Part of a small language model's weights.
Size: 15 layers, width 768, 6 heads of 128, vocabulary 8192, 145M parameters.
Architecture: RMSNorm before each block, no biases in attention or MLP, untied embeddings, value residuals, an embedding shortcut, learned residual scales, skips across layers, capped logits.
Each number is 128 + 32 x the weight over its row's rms, rounded and kept within 0 to 255. Layers, rows and columns count from 0. Numbers have three digits each. The size before them is the row's rms in percent of the matrix's.

# layer 12 MLP down, 768x2048, rms 0.0658, rows 183-233, columns 128-255
099:120191140082082130092105141133109118140155169175152051098111173103177145131134090149088191064117137086149124126171212115156137140098079084228059105122168086149124109159215168101126107136121144134127123103085152068135090131146114177098094122135062142082097111133170097113132136158112077172163134134090155115111138111142148105101121219154112133112167173166146184119139165102068179063185
100:117152183150134107086138103190135114137121113204113111114118106094118096122147099115143061149202150115181076162147136101107123145084142131104142157075177177101092144118079084121107155131062077098090125109134123109121201150102158177130115098175107127100079145149203091167131156162123076116107105088059106084115120168108171134092055023196149189076108130171127143129131106133104137138151
101:142126167163125145107043102102137116118089107123157119162094191110116075123095115095138172123129125177215120093058121157102146108149151153129112115091148140169102158101096136094137144062125090106097111109162152106115145099111110128105135131140056110090107106138129152108175152114097119136141133141152155117152129110097144060097094110140080117130120120198125097131180165176158085135117
099:087160133093155056141125100180137117158131177151154154146128109169104101142104093139136168134169089194113138122108151154164146117194135115097109194086125160091176131167146063093136128087111112085157086131075164156115141133169115048142181107165186109103150165159060152101130111165156066091149187154139106166170182091151190069098088089147093156173110101130193164126122124119120172161102
099:119068143154117122118140052122133116137145121092200142074118082135107179097174167152108117163160110095133110133120165062158138157133129140154097152124122101079127078129050131094116085105107135125093151172112128100065100183136164089123098151158126123156132192111168121101138110182152120102179144100128090091161118154086130099144128216148061120154144133084168121188163111112106076129076
100:155113193176100119069179160135102093159102159146126127144130075065128131140119127094135196156107142144082063168129164114126108111126103093131120186172139133098141181127164145162187085157121217172110135146087157140138121147118046155131130120137160098169158072123103127118118087117204132165157123110102117082120138104075105103169174152140197149179114091178132123076198188114130114196062
099:148196078116131115123115136138134160137104109156152191084130186088144071151091157117085072105186064076115083093082107179177105124145100159095174129185089142182126117146127194084108106167111098144190124133108122110136151136134160185221141121055124154138124109168149136106087120108150159141080151100080125153106145175225161141121080103087188136186140154137158140124167068146158147032076
098:192124107138090105160135178142151125144133123054108189093166093108145134117147087107158126195118129139108139102140121120139152119141166130157154085111096109159150139122167157147119083096103134154146163085114116096070157095182069167177065092111120152158077104177095110214117125121138129147134115093078124124115084117152127174140098126096128137048102134158227102125122133119109109155114
099:152122139150110092120177115111126146104124145146171122136067113108114148159082100127164121080109125150123095124126143114123150182196133092098118132143130094185128151149108140198090108197172108126227101094161121174106165082154206075161127144139093099117074130129089107168105163102087147098141107120137124136122082114096081164101061106140115164106079139118108088132164137162156135139175
100:050113135148181168203049120122104105108155113122163094108107105139104127157150126108041127136223138109135137148089164130120131144105087102142110099130172181125054144163114138163159183070101178164113117137163147150109148162075143103147089127147149118123135181137089096134182132103137137202130143115155103069127157090068142172110069177122131089083162108199152134155197161059122089104096
098:151146128111079108136123126075121199116143107107177062152163117117104217115110125095185119135112138171143123155132110135116163105085104066106168113139123122150184137117091119114186124127087138108116146116158131139120146141124139139134091106170123169149157148115123073144136131124191241168142079128105175102130086127119114089180115150146111099107092100087105122085109142169112181100130
102:094146178122179105157121179138084125112175128146143155155128175172112134129110123112072115103176177194146097100118134120064161135081094133085118112185105100102058125169068173133180079136087144110068102138157083132146162107121091164144105150109181114143125129107101180195117086065126157112170123097194120157171180138111063163141123128142116063143102173116145168133156125153129145163137
101:105158144166121110078143090137085097193101144155149112121159154136102151158150174141098155144131094076188096122173072106137126114097106079194042141149160113128070123103121110088126112142142108159109072135131140110135156135047111169105178104154106149125121142147101142121070171122116128128084146096147082058115154110127048118129132109149149140101154128185151106070175147091126103133100
100:082124118175152152165103159152112127195120150113096127146112075091123090114123132086139153162145102143076118120096145103101110074158105131159159105176124119071171156106110175075092127061163118111150128086209156127142108137119177135103144154150144105154179127178094153106127127134148094073125116159088145173153146089106158114090110141069122168135131091098082184093071206139148152099179
100:111177162184070171163119129150140113128140143080131152137117067039148121130101139096169109167087096126105122171111116107170091123134138123110168150112100104136120095116134106110125072066142137127187188093126139180147147132106139083144099076160098184146149135085131152103084164157087149127095147134149125149210123167152170137110105150101100134143119144134134081150149106137111106166111
098:115133076104139105148087151144124135104121144162122151106104179119128153146077098134098108170086112039115102100137124104172122165134125112128143110076150157152131057113170143102065127123137140075168141132123170109152152166151067128114127117129126129139143062170070115081149100104085139134133205110082115136141150142190124154152160148161160092109076109117168144128197114145098176112078
097:182179115099071140107132145099170209118128162129186119154154154135071095192098158143169117106158105087149123134112163115132161115120111104081106095080098153128124172138120094126120180137140124174137111155203151110114074131121116153084156109169141089118080140139138056118118104108163134125116080101117105085132159117109128090174103146082047117130148119092144112144078195140122062133173
099:088042181176161107136105172144057127097167177183083143120129117103106237153172157113119168066125122139196092112116085094148113124104113145132058074104095102165134163130135127171101097071110146100117124159147101132190139138125143141106137115157139125130093137153103191137162104172152168170113137107145109156191114121193153126135116105127132091060116094151152063108121113151128152126085
100:101169116158094104101115150134188110110146122169166123151098112135159120147137089102151119081118116140126140116060113106165116190129154108111095125139154101115165122151155173141104118139119104168128102108150090129123109170114131135062105147142139160087153102148089040130118157103065162177108119180104139133142068136163098045154084119110122079150098133132088128134160117135169089175117
098:152081106116135133095120180189146121115134141092119110170145171150083112123117095132141154164138110135158141061125149110139121054199091103164185163099153103082164115181085124104152151141078105162096058123102131175132174142057128120116140150150142069087115132151175122104127193124155154107133144118129108149094132167134128122104127145124071117120100098134120155147116177124131119111163
101:092192104128104131167136138103120156142163111123140082149150128128104106149103114145098149109090098107098086107120112117179098137149095173115142129138111134149129108150089126160103108163202176139108133111167124082074079109148117172132105099117133169107126070146099104120132112132085110148131151156103121142116090142139151106131124120108166117144070121186175131104175164156172131160133
101:106143141126145167129117162164160209117111078152118124111070152143145107117104088098139214083121086149126141106131116098188127134184112134147134115198112097140175147103095123142121139127186149106131105133134099157106133151120064077074163098129169117116126077078072095088085088092121103119137168113072087128152106152176079160128156170107152100099117109139115159155090177098115079086128
098:085097074189108160080178165156127104131115083111189153121091154083112128038048131114100099075096102146112148143159101132106085151114143151126181139080167121131161095116106101129136161132117080166135166097036144143177175111121157142154192085042103111110136128102069106109109091110121071121064107132076149129134112132195138132143042068110109081094157084117124135125158152139102139213141
099:094159085161173097094148147147144082094173092066133160121123145160147095099074114152091132187147085109160114183119089153158172144053098084109160148217119123113135190127065088160144142100198116107153029085134130099088145098102091055029152179153070065115151122194220210188131097155122123085181132154100108130177123176149112152074125167142170129027164120151101139109126199127133156150077
099:180108089132131116216193099131154072136105091104122123101095094164160091132111173145167137159098129121116169161186109123125138103176128152141153148078156115118110130154084069085177124101148138074149075142113103094132119077126128146124130165164077072119119145115078129189053178100081184131123059084175177126131136058117110170088109189165120111123150112077105093090133090137154140099182
100:040137178137063136065122148103100114128097163105106119164100102102109181056103071090129094129073105099133082106078099124115085124097119128122184155176172072134115137112125127181075086139095126166125087115189103096104118145184131123097125138144109159112142146077115129158089164194132157124163163107191115148182133148149125146129083141151128207097109156160100128129150085189043105089132
100:103205108141111127185118139106138111128116150106119150073185125139121204113135117158072172129116166189198136129154076155111068158115106077084093146091105132157153134059123123201133122091144108042147128122165104135129115162145122225133134159139159127153090162118116182134148121100095119131120145126052080094138119125122064143144161088127153098142142150107102164145155112118140114109142
097:098120129109038176133111112056129138117107115152128134133109110107122144202147152142132110106123103148141124143136205152137092042059107217098192170130173168104147126130114107108138069133156105085093128099186102124101136102096092141070163143167099088110122113110135168167158196122130137116093177176151106119147095171112105083139099160100154104134149186129092092146156100107118080141132
098:105117095077127109136080106109146139104105190139119130135136096082151161156149114181091124139176117151167149129163116199130135140124127154159090127134173140155150115140142187152084139092091118119123130161095102141125056096128091118071147141121043108115112099134122077088098150110149173062103102152141109160058151107076104091174106120110100148134068138161105133132150140155128156099136
100:193173145157132154168137158138121148146202119156121128102108127047126146082083120133101106088154136122138131145161139116165154137106054120122088131080132132137129108137087141124107179129116123197130116143159111126148129074088173123146089161110127164133073173165182181182101091107103137160116139138115092160194188136122080148127143203165131110166140125149149121125129145035110146134079
102:052138104131188076178127138142111145131126146106190099101173083166127113083137103111107178117103085090119124129187088065125164095093138105092107125133102148078104163141177124110120142061113131146133155064116131153138120133106084148133170107118066145176133139165127124169116165125066105188152173081099125079062129164173143083171142177078105120129109136117112163108156159201193135152123
101:105152149075148123077113206161184142136021155119087174092094148129087147153061144106145157151130098062151079171104115195126132131098100185112083129131086135141152144141163144169141162141107050131145112139139136139194104181127120156134145159160115144146101127079113141174085137113132112160128057157127148074105087129148161110120136076096073142092037129117162158085087100158123129143116
097:090193143128074103128097146113160116151147146091113161139182157126112102095129130119140134114123131106091033126134108092104153128102159152103115073126116118006123096101139071130200159098113079092078163096168102158185122153152113114155080196102138138086098094067113200071144116163141120133134072107109155162143076125098110077121107129137096124134168176139124081067096156094110103072146
103:146086104108120133144120118095079112165151166082095158096144116087142114066156134149135141163177191100108118121170185157154164113079096144119181124105167175116115137119181167110107091093159142103144098181173111120159136167134167098092062155071129099102138131170148159075125100091114128084130126081167177141148147163112121093104068110053095063048086073158100087195168183091145126022081
098:060136076174094136109155117131112109105102097099177097142168103145127143101199131167167174120151140188091148129159125148121118114096060115116119113123136145096175160065144136143138165130110128130145151114119126141105126151153151143186160065112094134136111128118088119157144175126124110111105111116101073130160090163118118092169169090135143140062116142087149120118122204132174100166126
098:115083116101180137126154120131097082138130126083109118150177125121105110121165154116161120099103107115114124104173084119091144154178103102094112093168147109146139110121170124137174124149092089080131147074095130179097110152096124112137132133132155119107119107113145137115077121138162085102112129144096142082175125131101120142118133172164069079163089155115132118097172169135158159046128
099:135130183103111064136144073160117094164117111136140143133108108109148144188117102165146120108085147113150144147139155090104100080161080165126165156156107135063107141143081119141085159118116155134133114110111089145205165139094074163111077104118096154133163095152167124129129089091100100124069087110036076147098078095146121137123147170143114104145156085133143071089179132103180171168158
095:107042103120163206117068146122150133116130128126096180103117101126109164097166134145130156115143098104118132092096120119103130141114206007180093162154146139195159143111069118180152149077070093162106176125176137189102067143124145103139136162149155126163104169145113141130181132140150165162103092104161151118102067127105071078130134116128125110118146079161172151177157156139115083145120
097:106146107181102123105148110153107151099089052105093081104136145116193107106166101167095144098121120108143142167152141057149148135057204112121131105140136156078192124161133107130116147053114140076134117161100115126131112175133104119111115100124128062136098157123203149083089113152073185119114101104065132190139134101134100162131149116192137145115106157130141137072134123127158151140110
096:071181146156100140125150195127122146129168134090167174154133173165118126138128145136085154101158137137142180153140179118114141127080107122120171106123091122130119136152166088116115098106137161121150161159107146107157173116084161095122214124174121100106129049133156135147091192101097050048165091131120151104177170091143124168089097177133135137108146046091140142152084142100177133112073
099:095160118147156148099097151135151170121081127074099154141090141160112169082110182135105138129109072107084084119132152146187109162138172120197152154146134152126129155130160104115090147109150192152125118134080087131109116151090121166129084122147111148122142173135076098124119164101141157106094104127197136098114129160143179061180135151094079238110087095097108156132144128127070179139148
103:089192104169099133082109102148150058134151137089164139159109101147080158092135082189163118097188134141074127136135115122125128158148090115180118111139128133107134078144133159148083134142211103133103112100093141181116097158121099224164082125113119189106099106151129181147178083100109109101130085104124105162174123202164149172114082152151127110133135165133110132144088081135088141139132
101:136120230070107120159104166165100110104169149127076111176178148137168055179073093100109090114080107176081052162059098177079105087146106130162112087116133113189120124189126157059113173166141042109174099135104113125171122176110123120100120109187137140101117142124136167105167108099117120134116179117113098139140131105109085144143108091075118156093119164166153132086147139129142158145187
097:101083149093125149063088075065172130144105109154186164158110091118164126114098137142160165084140142100088088154122131149121134098066145129115058123145125132095114144127119063151173113082117152119130122147145169114124136154097114121088115125125094113092148127130209116121077060153091170147087125144140128082072183163109048140141157154180095112183143119137088097090139121173161143136098
099:145103067140179125139122131056098139126177139142146136061091111146123124194155140089137144100137139116116166065146046084125137110142100139113042112116114055084083109105059154223123090073151159144118110145117093071153188121140187086095073131114132115086095130096112152134146071061094159084144080097083160073093124083091151125136184159167117155151175128153114130122184058112141129062131
104:097124147204144068111131155169155099121130157126087085159071160127141170136136195095137132097144117150121116111106123107092119113072053126090098130151121104137173081107107104145046120111151122164089123109105214090083129136078084128190091095167162110065113124078103066096178161128166081084149099129073124105069182132164172187127136160142112216073165135131165114105129162120089098169137
098:158056167101091131081172107116160133096090129159134160090153149145109127149122089105088094144070115070142161172139124138062160081119104151101143145087080139131084138111156172167132097173129142082155185150102093133174115161173135149080159129095104096108118156057133081142106141117143125065116117151098125106168138121101101126135165098159100173136155110076149171169134120119145112196079
099:121107159085136158092073164118138108158105179107135133170125172065119151091071151113088143102204160167127203129084162092125126103118147098123107132138112142083163170118088111092146079150137199123128168134121087173165123191122129141087051152168142095101130131109100094136181186149164152112154177142142104135118149119147157147107092068152142102213119125166107150140152154125153157082127
099:077119117089163054152105106132215106094059120144162225023131074158101125141145105124176126133144164170112100189193105097115145178104085117120163158154120187186115146101177108148144174135111152115122111126085118179163111159105162205162157129142178145130144128202112144165106130173048135143076069139166114181116110086107183135199152126158133069160140149133167151147158174125170124100114
097:106127129161132111178138090098137165161117108062156183109125098125167197096103099154134116126153126135174105176048024109069094139107081136183068151105119097158091095120142125127091182122091146093153137142129079097091145141075103123130147165099074178123064121180130108100074135149123098081118143167147098169204065170088111146173113199132166081166105142128117141178109081161172133102215
104:086125059119149109083126127109067166083054092147161095166102147121170119116134125136104167111053095146155182142119141170118136116168090161073112119145071154106189108142088094178126088171122125140085136157109105118060136155110129086105121160125142100141102156094183130120086071095174155090091090102131093113117161105115131156088086153145123191095082105142098111121081069109112085119117